python train.py --num_hidden_layers=10 --vocab_size=586 --norm_place="pre" --norm_eps=1e-06 --attn_scale=0.125 --parallel_block=false --beta1=0.95 --weight_decay=0.1 --max_grad_norm=2.0 --schedule="wsd" --final_lr_fraction=0.0 --doc_mask=false --dataset="wikipedia_en"
Each number is 128 + 24 x the weight over its row's rms, rounded and kept within 0 to 255. Layers, rows and columns count from 0. Numbers have three digits each. The size before them is the row's rms in percent of the matrix's.

# layer 4 MLP down (transposed), 896x224, rms 0.145, rows 511-567, columns 0-55
097:128128141102128128100130126132168122134120089150104142119116175106128133049130136121136127122186124137131159146100112134127109175093182116130107122106124092113117081097
098:103141126108110113093151123174170109127139149116163159122088170133124130130144160169124132109147114136118116144120141090069128127144134099132112118133113131120100108132
089:127104155124155078164147139101157143142102118116098120134132123159101161115144113099142111082153119151086121152129135117104131131125184121068149142105154122146120131131
109:109121133178163140105159175104114126059152118144193165110098126110109147141131090132118090104121115142163091102122121132101119138068105138122108116146107120158119129106
104:111126136117149165148098139129090157155122142116130123170135151125122130120115142130133094139132152123151132139127091100127193149128156093120122092146104121166079172115
099:120134129127127115174151145094132183125078111133104138075137133134153144118138150145142135093139126155108162137147169047133150158090149158130112161136096100122116165137
105:127147165146143159094145142160140133109155139103135153151117143125209093128106139120166129141149095165134132155140135120185140152137124116105097137103175119091139139134
099:125132134131137147157100153078156137146128150133108125147117097124115128130195094126137154119154113121142132156127144109133108144179125103145131088092086137131127113117
103:108156133148119109106120108153071105138118134113144143114122155153146110156178149131175103152142099152093132126106150125108095135125104070103137126125143121143117153188
098:116111141094113117151109102081102123126142134147114129123132144162134075092145140146116107116119136137145187128111143159110150178106120114105165119157132132151130166166
104:088111165065094132115109099120112085134087122147101130193150165136197148135114130144158153146118118102125127147160093131108137098138121125080096128125153142117127152124
096:059086084187095189133100144137139151098136141133148127083148152120143154073148133114125086159137097119153116093145135163105138123170108127124102126127124157084126119114
101:160129130138155121119124100110173084106125154143133084072138077093122114112163130107153128174133147105189090133127147135103076152134169167148152162110108149124124119104
105:133128114157164140138111113130172131103140116125150132117142147140123148124114110123149101119134139081099135130132165173127133137101178172109135133138153126179157090125
101:155133136141116147138137147119090100137125083107159124104072102112115155179160100137114166131113169109115117165140104102163133163128130133116134083147060111121143126133
104:116129112112125113159136121138137160106157136132120123096075150124097139125113095105142090151114118088106153153122087163124122106151118092134142111174136066163129148099
101:098101129197158097114151144148134135146131153138117069138096121125131128138075143134109096123158145109122105125116105126075137137124136154095161144109086092111109133098
096:135082145117177151119157149112174130157091155114143166116116135107121148141139135093168096117159134147095121099120107138153109170130139139131137075141098121155134101093
087:154187129125159104100098114176153133165104107100120134098088145098138115099106128144133140162126115145104179109109130075115090148095149131122134111128163128134136109165
103:173154110089118141094140097157123125172110131151140119113147139138163141127113143113138134131145171137173131094176125149162147116115134132166117155156106117114141171121
091:123129141107142120161133174133122125138143113129153151079145132103093125138156094107139142129159094129139124094147121141137120141113122142131094150086137139125142103157
101:162139159152139109107162167140113148130162119138102083145152127155100121136176158103086114127101125137154152111142101080177099114128095131166125101084124118148138123099
094:122123139148152105101152130175124140107196146094161182102119140161168120100148094130122148122110180107160107145121170122140125095173146129130180103095135120131127137121
113:140099137104147149130170130164090105125110153148097124110091173079099124088127092094129145144141110119137152088142158181080148072114146116154153124125091126113115124118
114:120165159115115110135127111132091150089143115139133097127153103140093156157106135107116145120130135156157101143156094107130108135150137170169119128112145098120124097144
101:083154089116138173137140128124144125115131135120136146169158115168125126110107093162129139051083090099175121128109122148112135107142120130143142094165113131130124172162
087:123143118105135139205103070121124117128117163112102115136116134160091174147127103134097131137166144114112132140124093121125106113133135144167144128116108101124126123119
098:143113112113117143128117123134126138127088091117132139150130162117138127159110075109167126114121114119093144141158128119149105124144078146126148136122154130160132107114
097:101154123069119106124122116087181121089146095136123123106093136142127119131109113144101161145140132079115128137087096124135131161133103170137086163128146146147157119115
098:134132093161172158147158134150139133135126117138148106141104111122182122113115151103131168098147079128075098151117138078141162128114113081124152139131103161147142144119
106:119128164104130129131128129148122151138100145107139093095126154141136100118115118132118097110119152140134135137128140172115121078149141135153107108163119138132119109186
099:131109123126168087111131167097137137158117115138113140167132085180104128144169112133129136100150114153164109129115156149153136120131160089147149090095142111101140138123
099:167118138100121097123118157149152110153152090117130141141123143164128123120131131134182166111118104144168110147140141088141152136132149155114106107163094129160144137126
096:167127155122160141154113179114136119138085139151073118141118128132106139150156061105105125141111139112127143091142105162120131108138107178120160129147109138143135100154
102:127158124083142090146136184123140145116120137153110117143155082120136122131116135136113146158129104158154148130156119162086110105096168153136074130109145131130086142139
102:128150144106107156152126177149139120120099129115117092150096109184123155159099161099154119109144116148153151141125147092148109130113101117126145110108159130151134123176
106:153120141133099124126119121088167122130126109119138116174113142150132146134148143111169175118130135105162134091118137147143119104124111116100124174156153110119136106122
094:155123104146123094135134123119084151113097160110090155160159172138132087111123102119106156127116120109099181144139144122118163113142151084115127091142114125111154085134
097:113110148150122151128086138124105132150161076115180089133119128186127112177108109083094088091188133123131134117150153105126136084094146140117141123140102120116139110162
104:081141117119107172088137124135137140195119124090144119165179147104154124110108127125096138119118062140103099134111114121138131095147161130138139162178125098120130175172
104:134147111125101150098077142117130114189175121088142135108131128148181095137101113167127134090106140132132130076135119138124157149139117170090124109123156144119121137135
097:128176136141112163123155154158122175113124122185138088129145143118091135084150115158129112121104101138137095146144096093112127142148142134119109147166106145190146123156
104:156168139110133189140134111129153127164122143110099127096179153126126108183132116115106149130155151145163172107093137099158070175115080132135167120079141147134120128145
088:081120119126145132119110077158142126138163110168065093097154167142177119108126107133120154114143092124123136119095126117145155134131185120141146145170130074143085125168
090:096153175128137108181147105104104155100120098154072126122197119130123115112145149160113132107165178128151109122128142112138133156161100144128149078161137156185144162142
109:140119151123130168107117123147157117132115104110135156135112146146145131181138090143156101116108110165089090142129149151138115127122119169085152156142122093149101126120
093:142139176110153125154105148140145129112117139136126106124098129169122125136125187105138145159127152113140130134111176123073113188150127179124110096105138056152095168158
098:071119178173127122154156117145145130094105085158149132117138149147102158139162121117121145113141124104104128168121097135152134147136128144087146185137110116118114170085
106:124161197118089151141122099110069124113140089126118119130122136148105094104151123126104117106115147159119162127140128126105106139155152160125170146136138106117165146122
102:100116132115109144086144152107109132126113158120107152142108100124120142151135141111131153131148116114177140168071114116131100103172116141091140125125117101146152119094
094:126123117110150125111165123134176085106117136123124091088123140153082149083097141113123141059107078101139155103149115156145138164127124161139123092111146110119107139105
109:132134140132145161165125141104117105115152138114135119151097114109147138139175125112087148137190148117101159121136142147117178150125144096133136140117177131091160125119
101:103133157129097111157117124148116145162128117143154153126086132127097112149127176106153088177125107118109139124117145163144106175121126112105130131105093104115104075185
089:124126111169120147137121108138134162110130110143104103113115158122143113114087154135071122138113123077174104116119126143144134109097138144139153131132131129102112142115
097:138094150134129115126157092093156127123144132100104102145148174147113156098138170103137132109138130079102129097150150116125128127136147128109143135049109119127146169083
092:128117190113141132131087156115164143097133167114121090158133096130133097107178140098157128160119103138123134115125168099158120158107155173174093092144122127113147113139
100:166127141101117117110112084129099136145098114184117086138092152109109122151113098162099133115133132183116133128151126123081151113160142120104166162115118138119107101124
# layer 4 MLP up, 896x224, rms 0.145, rows 512-568, columns 0-55
097:146111174162127134105140121108118128146129130128166110123130097116143164136149102077133132152155132109105139166143109097169123117078131125111146118130076157131122104078
109:138144150084077158087089134127150140101129118164131124138111135125148118155090122147079121164113107103149126086152114104096146135089084112162119161133147151149116144114
098:137155133160067129084150141113118110107118192170146128144120067116109173114151112102144109122114118121158108141124143154124144145150112123149104154139131124145150148171
109:118140152125105101112139100109168118111107133103118078117185148085121114195110159122088132112166119131124122113097102142133154121135143128119053128113120127082121133130
100:135110134127119142097124115174085117112147133193139118132148170108158127114113142095107112132113143133097100122139148120091126146116130114130128151084126146134133124154
099:102133113127086137157092143084110116097099103153120121144158107128089116112116138097093164108150164156120086156153144134106172129131128144118125145157148142125178154145
091:150102112075123169144140128192143111124121140130122089114123081110149097107150152106148112141139162123132104142125122109096123123099131161114100118155092124144166105091
098:154103129126090146149082109106129124112149160127118148131158115138055171140104150112131146142100130116120153118144080108111151108078106141145134184136100142117150091124
095:155131091091175135126122141129185114151155155133150108147112169137161112128102161115118177146113153119105135105140115112119117139133109103144134074102181163112145138159
105:130141130154136194148143109068089158156147144130120066106131117104099109090106131139102073187079148126113143137127118115100107133171140149124139121093121107118145119090
097:150124120131102182141103126140171168135171145120143160145112138141156113144136125111151121122120123090117138147125110186166069130120122136111119103150102132080116104125
095:120115156125115153112161108112120143129158124121152123155144130107132157120106092135112138117115108129126172132092154145157142140092126133094138165166124140132117109096
103:142121154100122171131171137157101094148060131078140142099092118132113099162084136140176134102149118102140141141118155124159118125073119061150126113095149173104101163090
105:126137115155158132132136111109105137132134152112110146134116089163139106124082103128107091109122150147145125116096111134116167172155131128198141150132140131150118103128
104:085123113117122097104110137123129130109129120134120138126095115121146109146152150155116123122149074114195076121115095106149129104090113129127126178144112140110126075142
100:105102086166130112097119183157116132112140126136159137167124149114131103131120126156127173172131130150136119104102157130153132134121113113126088139160151150124135115110
096:125103104100147161142117167130120151089137119121178110132076106111060142105111126138099115092116103117136124118139133117108159149130105156134141093130157160126144108113
090:088144101130163138130111158156156097108124129157133145145200144146128089142095107113145105116148125139121123113176109136133151132100165108158135149115157086109117160141
101:157153143122122126143139100156145157165109160140105114165135083116127111183154152108149138143108180125148113142142124136182108098152135125140132122088153118095171114139
091:132090138158090153144126140134099128124136159104150107106150148129091137115177138128141104138122134159134154098109155130101094127169109147105130143113127101108112090142
102:097141087117125123124140107132100129111152102144125113141137171148160131149100135144122129130130106105130095129136107091126151112127138133120096121144158137102136157130
098:106112126083146108138088162147134120122133176134117149132115126112149101091119172094071129113112156121161131096081143131168153142167138126103143132119175151113150133124
108:148168158106181152132127150119122186122125130164169131130126084157129175124136130159153146132099107074126120082092135122092116106124080152119101141154096145140168087142
108:119127156133158104083107146183124136110122115121115101142127125142188092096082157152149109165153125148123131091147109135134146081130089122152149121150125113128133130135
102:168155133162124080103093119125097123123148138119116172165133121117178126118082131128113130081121148117141102125077154099101173116144097110108140164164104134139121100133
098:125108121148177091115213179163126139137113088141140153145094119101150135073138131114137074153122138102116105115166139099147144133114093118044142112133149107123141161101
094:105133136124102104118155127107115127146137134091159162119085108112135139109108169104122099115157093110117113121150137159106127182123147111140108189129190116110122095143
094:138155124155106146147105156148147156112123121139124163127097140090101152060085144158089126104140151146123112159148154124125126152117146171123095122103133112138192119103
102:119153118130103118176127130165183118104147157103098158134119187107161106135148115119077160123094137183146150106180139117094173129149143153188118118123091117101166113143
101:130093075141099096078131125139097154134093140144133170136113121141154110111125112197149121151139120127105173092134135149125150116113132196160115173152108121136152116121
095:117118123100136149145116132152125141160118187135132128133097132106139126166137138147135126133145148148125115108124094155150149138135133127112154090114130162152133092147
100:124127091132158107122135144114130174114179147125114151120133141139090089157124117085099104141122086162094128125127147123162154159144074139124150113138106159136106122139
094:138102136117117136096158117151134128106094119091158100105154132111148123115122145184124077140123138201115109139133155128160117156102148109143136118141165120163139142122
098:177126160137089157052167069152139146139114135115122123123121144100133096153137085140123140115133128117143181122105123115138125109127164133133105151125137112091100077133
099:115122133181103097121099120109173118135113126137164165113110091084084158143185131106127106142161156136152151142140158131128155098111136112149128142163108117110128147145
103:148094108139101174126132056130117111153123121098092114101132105093121140144121089132106143094140105153130130133138143161127149108108140126158147108168102163100149103146
093:111145098116163144128164108160158116150138157098125137118163121152124157150140169104100110133130144142128150093143098155123163118158107094140165133153093139110103119120
088:164163111136143143110148114099115081134110134132124145132098158109098129113112112135159129132121111125113101090143127110115108102164152106152136143112102121173135112181
103:121125105085139112065122176140146141156159107147118122117185120128106143075125148152100088114095108147159117143129135102123109124106150152147142097141091160154130103155
103:135138153095092120125124147122110139132123110106125143139129106117164111141154129139151104110130124110111130103140159118139144162115158160148151102165122117104089121162
097:124112132131113153152112101141120131149125140106153137141146089159103101144108126073177142175163128159134122117153146135118115108126134137164095154123119084130145151125
097:133140119160142116170096122106106124168150089111121128144113095122126130126134130122059128127102128140130160167111095160122139128149130086123143134152130163118105109148
097:152131136104111126144141150083121089115200131143123142142129120133110112130095103104151088165128158111123129146145172102105156094137116131142145127117118127149174141167
095:154141145120101129131107096130133100108114151137167150149101066135114155120146166169121131158122109164096116180152154149127120126119118129123170155163127143132132091165
114:098159159146093130139115104167121153133127089144177119163146157095127156128107150151113128130111141131135103101127118136088139097123142118114090101136151119106115156136
092:131117108152151149144164161090123097124135121150162114152113088123105140123109117150127087149126128123134121132145141135109132118158133117125101107151149124117160151103
102:096143092094089102125092137179133134177141136138131112110164129163134101127098118119128136151117135160131125096126110100153146125135165096107144121123156142137083128128
100:125135127164118122119156171108088132160103114138134129102139154182125080097101169115099104110148115147112097111136161148120142085147122124132130125132125110159184133116
100:121114109135124121109136105105143131152132117176128132146083131126145144113155131117153155127119111141136095144148138126102111133100120107182097109151143159104111136162
094:132129146104122077093097141131152141125134179122100123149134173114113099135117104084135134114119156163123129140111129152112145116103127100171159176170129145133151124124
107:170113104162104077114109151118106121099091153112150115140114130100170127127108157135168136131113179107069138127153131159125132110111131153131141093152126155125139135108
099:089188046121161136151176119118150095141099146143124121161141143164142064083127120150129134131162152131130135137108175106122124136107095160169112160119146086141132170130
088:142107143097078145145110127084136168156132078097124103129133133104111135070137115103120135131085134153153110124175135115115127122073095135131119134089150125126166129123
092:094161146090096123144115106113141118139141101151141130143107151159105117157141144143132105152116138113119129117130160106102180122104149211090122127092140096103102136123
099:129165102094125152129146110154108146123109128139143130147150147128132145131098125153162093146115150102100103139114146166097155145120139120120120110143103129125166158139
107:131122109136133080127147157122117166133155131125101126150116098134061126147123139130118115082064120116108096140160130136100147156182087130145139093136169156052120151089
100:127112134140133126142140122142157157137181126148106159112126121107114142126077150140151140100137155150134145131132148134103160143113124124155157149118094136117141157156